Weights of a small transformer language model.
Size: width 768, 6 heads of 128, MLP 1536 GeGLU, 109M parameters.
Training: a variant of Muon for these matrices, 875M tokens, 6679 steps.
Each number is 128 + 24 x the weight over the matrix's rms, rounded and kept within 0 to 255. Layers, rows and columns count from 0. Numbers have three digits each.

# layer 4 MLP down (transposed), 1536x768, rms 0.0539, rows 701-712, columns 576-767
164116126132154104147110116115130182128114127123149106146124116157132142117101120133123148121123078134121131123149132113136171151102120169118151136115120169146138128134118161088137167117129120117113158133168130131121192113157136113124153148146124105123129141147065174122148133147123096138147127139151108135114127144180148146138104130116151119135150121147129116131083095116121129139160104103144123149098152144088076155135119087145111119147163110128110097146135133146127121084085096129123168130120163161112108112113138138169127141115114122122093112109130121116125116125170135108
088138144121143144151128077141101132120139146161120154117125115117109117171147119111129143136106160188141112130116125121128134084131137128131179141117142116141095153110180157103121129094138150112125123123105102124117128114143143094137118169083134097125130156110124154140152163121129126105154118088153101120122121131124107125105104115171127143083109150142105104148140125156080128122104126134162169171183131148213132170086123131112179126083111181149091132105193102134124171084155149121159139128101130127156143155089116134116159112092118125153134107075101140110199101136090197154
112149132122131079128177141143156112107094129116154106093129151186134114137100112154129098126152131095142115105103124103123124139141091136114157122139159130136077131130126142140133111090149140147143094105180114137138125110167109111105100146111168147119151143110127129121122159111122165168136109165162114158141086168117115087138168133162111180120115095101157157143123160204133146110133083119121170118160110133170129150086127109124137104085137129071152154128131152123139118093103108174114123109136131149135116111094136162128125152168126102103085114130126102131117150121121108153
092124118139108107145119153149150103093155088172106151147120130113116102108139140136104103139102111129136125126110137099138155137144140087188122090162060082110157112140140089106155098090130117157128134138122123161134083080133103134160128091121114139125138136109128166133177146134115131176124105120099087116135132118087137155162084121154070127150129101116148155138131120096152128142108126110126136148107123132102127165135100118103160140089123160156160169084105111158111160170123170131098149103117141153134128116128109161111129127103125182110110109130162091133163113115111179152
108130130144141091133148176134155138102150122157139140156171158125117110121099123082161117151087144120108091130127108129085151103186125124136110127134127075123148132129140171106115107170102115150117091131120109136164137162132151103152118126139134079114111148116142129092094127111154110144121115123146166120103141119135105173122185121108141142123147157126146117152120147169105126147133140109155100120111180129091078109134154144118157122170096119129119148127114131118132116097136124109120128150149132180161131106132123155121162114105173115088120121069102128150149104125136127143
132149139102133114115111123121095110106159107134135117158101139148109125100088131125122169122119104128150125089111136153071102090177125141150114150129138157116114146120113122124118124155150119117124139149123109171149134118140137087145158157109134109139133090096105081098124105156102125133129112161110148139150140160145119121122176137113120144120133118142121148084126096136120137111165121100125132109139141120148178136197159157130150089149134100129124118179118108162183072136133115128112122114096078157113138096110103158129153164160153117138135121150157135163131134093131125120
139147105143143148114089149125103147151163113119118151149113101126121133076097164121119127146137139149117077127128097180116119142154132096155116120133134112147113160151086146157192161100133143138148156118142134158141111119097142097131147100165114165141120129112141118092136098112107127170075131124109153104106150166165103138138132171094116155110155161128137160052183116123122108113153099144128119089119146169098168132113139145084138096135145131097106133116146155145144120088177138141107108141158109127135136172136086173131147148071106115131176110158159133128141137150140136144
145117138156153114124112142128088137120120124199133140136166120140112105107111082100177148180131093080081132124099136120098154148142132100132120138151117150127168113116134127166114155071092131151094118166133116153123150070143130125137096141159110144166146142085131147133107119168101099126150149130151124129137146101097130092132069169105078100086151121180097143135126121118167160076092117123109164115129139119113139145108145152138129118090067085081177099133161113145167101139135115122142156168132166082103146161113133121146114144135119180170136136128119111106148134157149164113
139130134103110211181125131136138130152132159134118167111145143142080160131130128079165109131084095107160149121093141143158135103150104113099131078133105126127089106131095135103190148105124109156136150085135142129171116099123153118134124129141130126118115123136136122136117155126162143172126105106127120186145083101133122135088131130173094129138119088083117136084127130142115122118087148135118196115120160131128137124087133087147104077129122128132158115145144127118103136125150178138132151159141122097096130106108110150106131117104123144165149088103122159131069110156125127142
121145122132114142075155129128122156134121127146154115149112125139105152110121146103172127160115122142150145134137133129142108152140149093125118143130130105143154139156140120079121106166119157079108100117106120111132136119097120138174130113071123155138136127090168150163135138141131158107098101129072115138114093115149133140115145156118201148107119108165110122118141139139111140126097125139063128129121105087114143104108138109155142132139135103158147119137126099103132147117136163122172092127130146109154154126103136087133092130136136102155135082155121129137181103131132138147
169161098103117146118095110128092111138144132139133144161146113077143098147115160140170098121142155140136138139147088121117098189143108094101142156129146121140132075090127124132129156169155145105161156141116129088094117110114145148108143146126135103112109128123114119123130137150143079139142134129118139081125156146130173151109111123139100139146115151130128122133170133132134133161108158145136133122108154095088134151095131127107127141137133123111101118093139115133119158117122203095125102130161103136148132116143163143126073125167154112117131087148136132135098144130121108143
125077156128153160114119136230135141136076125081103116100097165154157128182147175128124129122158115133108116124116156129117095125124161124108116110137028128128082095136145144133098124156114128105113117127157112152130086129142113133115125154209122125091107117124147106152136095141109187143117111107134163147130181182123128163143135122131122110098109144138111111118112126153130098121127132098121124186172128092115129123188042095115149113104134097134182152118135139145105156152106097128098169151142150129075094150117138168151121138121122123131133107151102096151161154117133104121
# layer 4 MLP gate, 1536x768, rms 0.0554, rows 702-712, columns 576-767
121133143138127126097137108169102159140170122130146134140198123159157094103158108121181166168084125163126121143074125177116150114130091122121138059148178110120122113165168165086095107111105143101111113164108083156094104111138140069060114154117146089177133153165148190100125148160086100135132109139102129128139152147159101112106118136166124130104165093113131145167113085176143141137121097139130153124143108082139128119134132121099107098123118087172138138141153100170133175121107126155129132124137079084107131138144114124061136138157092123144108086116152153148147070144157131152
125144164136128106124163137113112163131134093121103126133088083132119116148105165104116141125126162124089156148163118089157103184171144170123145148152156096178132146127132133120109074129112075101124144110185076120164127087150139177100125109152140132174078091124127144119147111136104127113142115127092161130174136115125132085142129116096111136144141117145142149133118124147166135144079186108171144153155120099171135137152134098150140128143138141110112094120139128114117167101173132153130170158115110108159086100153104116178151122131134143131136179147147138159122156156149173117
151116118123121171143101158161118090134136113141117137126110167096108152118136127161144135092116130098120121126110136123157122160139181115173122142125136150145107141148112115131154114113105165145142134118103113127091094181190128140142092107093095123120133114165042080136156130087129163134135134113149168120159115089112123141121118134115154101129168137108154084132149152158151139100137146093138138137159132140159125153135110141087152125093135155132106142134168133123137135126147096134098154146135111112134070135125160132125157118105122131119152101136134091066163145104106120112
140135162160160118093139118183150181127127119136115142143128089085086123153117129125147098105112133129163097136104139118114112168114116148111120134097133100111112107130148144130133120146140118087143108112114140094149119130115088127103124196114121193147138123174126152129087098134121152153139100097083098071160126162130086180135090140140103132113125148112158164096127143184159169164092139125111117132168106164119139112117152141114100148113132143145116147136111136100112104128177159152158137158111165110134119153118107104146164142137091127126124113091150138096086163111079153146
112115166120102104127123115121117109098081143133139135105137095141193105157109120143132106176116091124168117122151127081090142118140145098148164135104113138160130106128153128144099085167118111140169131160125119118144158142109146115127137130064148122092093149126133155112128143151087133103114169118126081155148122171140147108124083134147149108163136110078131127142137138137098166115169146142123131098106134175147150124095134159182123127132170146150146140134153103141115115127081124133134132145108120091120117138147141134102114096138126176085102118146137135124123145113093085151
148113122134155096115147084153106106200125099106088115145167085141152118136114140071134081087122105102095113126112162125142126094158131085121157161148125093141145159120145117140126089147128134139156144161110129112104130098145112128121122155126093099126135107115134131117149120147158153119110115097107111115087153142115105117139143128128104146091125099132112067118126163160156113166127140130115131098165103100162133170174145095168123145119142132114121113128149112141147175158123129131147149161113098105143119141116127154098157156160115123122117114150098129128139169152121154129
109157123123132124092098138120164146097133129158112106112165103141086083124179150121139131115103161129128123171162088166131118143140134112153080157161091115133116128144145144125092122157109184163132168176184122188125083111138121085147112132151110143139121129152112180127138161105126119126115177129162137130109114191092101113115111111122156125118137127115123124140095109103138153155108108122105141087121143140120132128133094170171146177096123136111112090168118109154140137141150105151140151154145098146104145149158104120089101090153118169112135166139122088118135118144150149084
133173123063115126142131179107137137154108098088154086141148127179130161149088148119095114128125146166119159155144085146143126095124161163133107125090137133174116116104155083099150132135155156146068115146105109145140145112165134169159114105115142110125142130107144090157166126096139131124106089139137109138118107120122138119152166102109127195141106097090129086167122137151120129140135135147175127121119140108100128118124148156127153109116116143109134160160163117110151117138134107113080156118149126094150132148162162141076135146076111175165195150162133162157168173158118152129
116151143160149124138138122097134125139111184106144131128183134138123127155176097143110146103099117120113185141124105120126131175101101155130139090110192173149143133166123176184153130089109124135147118183156128136106133168131124134157128131160116124125152080124131105115162157082114105076132108123135133110144153133091129098153147128130106154155095100138132166106112105152159166131136144134106082107122140158153125123167117124135152110126096131129137110126125152119121171141094103175108125139125088108146136136087149161110130115142181105126137110147138191152113131124150119120
123061074084125094102106172154106130145130155092153116116152130117140158134129127120136139127113145132093094136111107113156152107117090148099072113095070161156162149104153095093093118148160161135115147130118122132138116158118146120142078184083139099132116169145188112144092120134158129145110136119126130122140124150116107122147156129101122105093153123139108111141181159111179114161144160133131146070107141124119114151168165128143138150117130151119130125139167135116126116125148126139107086134112128147150133107120173128138112160093144129153111146161120135112102109126108127113
132104114141131174144146114142086080134102142120121148091136117137147102117124112109139105089157106131129107136109137111122131130114121130150132153123158143120155172151146120106091156144154121147092116097169139100146166117122155091173136121109150090155100176148119125137120135099155132111143180107158098126136110157138126108147115129074111128085140121136118122128115149109138117091113122140120109129096092130079146115112158116126099143101135137145104139098132133168135135073108107122132154109196116105174109098138096175092145114108139119126149146133135153137100145122131143118
# layer 4 MLP up, 1536x768, rms 0.0585, rows 702-712, columns 576-767
143149162098095155182101140114125142106124151196129177168112143151094159142135105141136149108164119128125148134125136129148139130118119135149163151096145130129134101148125149160118132158161120087113129104113119106132146096120180101120084161113151151112139160120175117137113114137119114154130117162149110125120105122119146143114175129152135142108119144149087116096141139100135112085156152130145088168155147139102146149105114144125153124106126134126109122119154089120125105124177142108162111111111116123160102115121095130113117122123139071135140106152134133100174158131150105118
182201140158157163121074150083150124132111087145186154181118070123126079101103126140136150146175125140098081143150131161108163145157074148135134156088142125138143108145085149118151140121121125118085081187091158122194115110121180129117111153110117117102117130183110093077100168146164143114064122136118170058072109123092077101129117111099065131123154128136112084146120162139138128106128150140162121164112144160121167124140103117114117122107117120144142147161099125076131137112115105091130158164130105137115130101178162093176128146099138101148174136095147130092116117173147136122
147164105114183129138109109098142170127124116172154147096168109170133135126150149134112108135141106144179143122139096150115137090114159137151118163094174164124137158074139139139123157175063108118104126141088148147137128125141156121104123164156106136118116119080131149200168086118124105118134147168128195107098127102141115100157167129104129168125103128116106120116147127097129143123079126150087117120130129125155160138147106147104181135135129135105121127132123140139141113136116119096130144138097107128107129098125141168126119119133139144118119111150065106098120139125164121108
158118111119171116177149119149114187152083128117136141144127136076132124106099161114078124137136151133168103138111087114149118131171123111149088107149114157101128111083125143134138126137144147098129129144120131133124143085147089137103127149141180161148111098083121088125133095092135108106139112133088157126169126182097150126117128138118107057137170104108107116139145105149103137102156124145131143124151175122153099112106135130146161140143171104141095126180114126120109157146141095117142124092146161147085061092129077120119156129125115117120113130102109140147098102121136178150
169119136096122108104141125129126177110143152165111141090127136105082138135123157100136133142163131121156121141144117106126112120151136116173185081084189117112123138108127123132131191179130140103086126135146127141122172123165077111170144130123161120150144092123121189094094060138112093165132159164135131115133152148112170150132104137130104127140124147095123098060139107129115112119081151126171107113177130133125122099130103121129159120123105096131066128130105121133172134091117151160151144127126135134138114126136100153158142122158111148142116176157106152188145164166131159130
101132103166131155121127145149145101117100105169105120131128143166131173132119150138136114157093135117144129132154108142142113102097119125123118121118122135151107126166103142108134129103098095145140141132133161146140146111106139139122068119121102079089084113144104114114103107185125186120136127123089134151122131131132136123092152133129121165126139155186110110141116116133125057113118117135134140123099121099124166139105106110138126136162127111131128134167139097117078106136110126124142139110135084164110195092159114116121150154109126135089158159170099116089120145178118156133
168112152113128116136161126159144144100086109116133160150108142110128155136112127117139170088111144127084116116107150113078137095081145096123105121103132156146111104097139136128132143152141130146116129132095112102132128136113144178150125154102120072157110109113136097156142121139099105125138148146124154171131099145111130129140162149099109109172127177125144117117121163115095149100142129108113119145115118136148112103100087157096112109126125160127179135132116121141079108073115165117149147098113103101131100127108100136202132128094117140113134110127115153139136132133132134140
118113140104102120146110109135114164116174064155158123134168135186149155142106099130137144117139155192114125109107117120126151133090160113093122173107146177113143125108142161125134125101124139186112098122109154129116104138153094108116125111105074126133100101121134120140119146186119121161131107115146099117173153133098116138163120154150153145135148095150115177102154127167087116145107137126185099135167154116134130109126124125134142114140135114121113105147082129128101120156135152148125148159118118108182108163093152133121101115135143147119133147106117143126094130152122130097
092167122141129095100102163098151099120100168107147146144131104080105164118098147198095105139128141061118200123124104111143121140102094177107146081125167152147144178132142140098113145127127121165144120158164110165120149157118127147090150149143104170107144119099117142126136170175125120117168123108111149121122105146120123085168150109120103148131090094137135107103149098109136109100120135130134154093084101118140132151155105187111136128133077071124148107139132125132108160139088117149146155079103111120156114145127118171134143116107139113129132112161129169139111109105100133132
136119082129127104110102197128121150122118146139154141150101088124121090125126091147106125138130131099153142096127111084095138119110106146147129115098094132090131140127123150135145110163145100181161159135110123141096108125121118137128145126092139147112143149120147121169130111107166125107098112126132108127147146122122117123102121133102106120110162129156116116138138109127113136098128117125154143149088119121150098131139130130135101137144143156134124171145136097147142134114135084134082111136136169112107122140077128130115140097112142147134135154140134130129128159120105116104
083146143094143120111100125086169107123127186093109124140109120131162111142162135127163118110121119169093174111136145101075096115120125122133092108114115135174135135124166106161122113176122179108119089156149132110156162159110205150129125105112123112132138149147103123124127082092113119127142106096162115100103181149152155129064174133144134124122133151097136046128117110091131123127127110107110108154121136111079105123123078096114118140092175137112100135132116130136117128111099124181141142127144171173150092122122115155109116141141100117121114144111129198158155138161156132070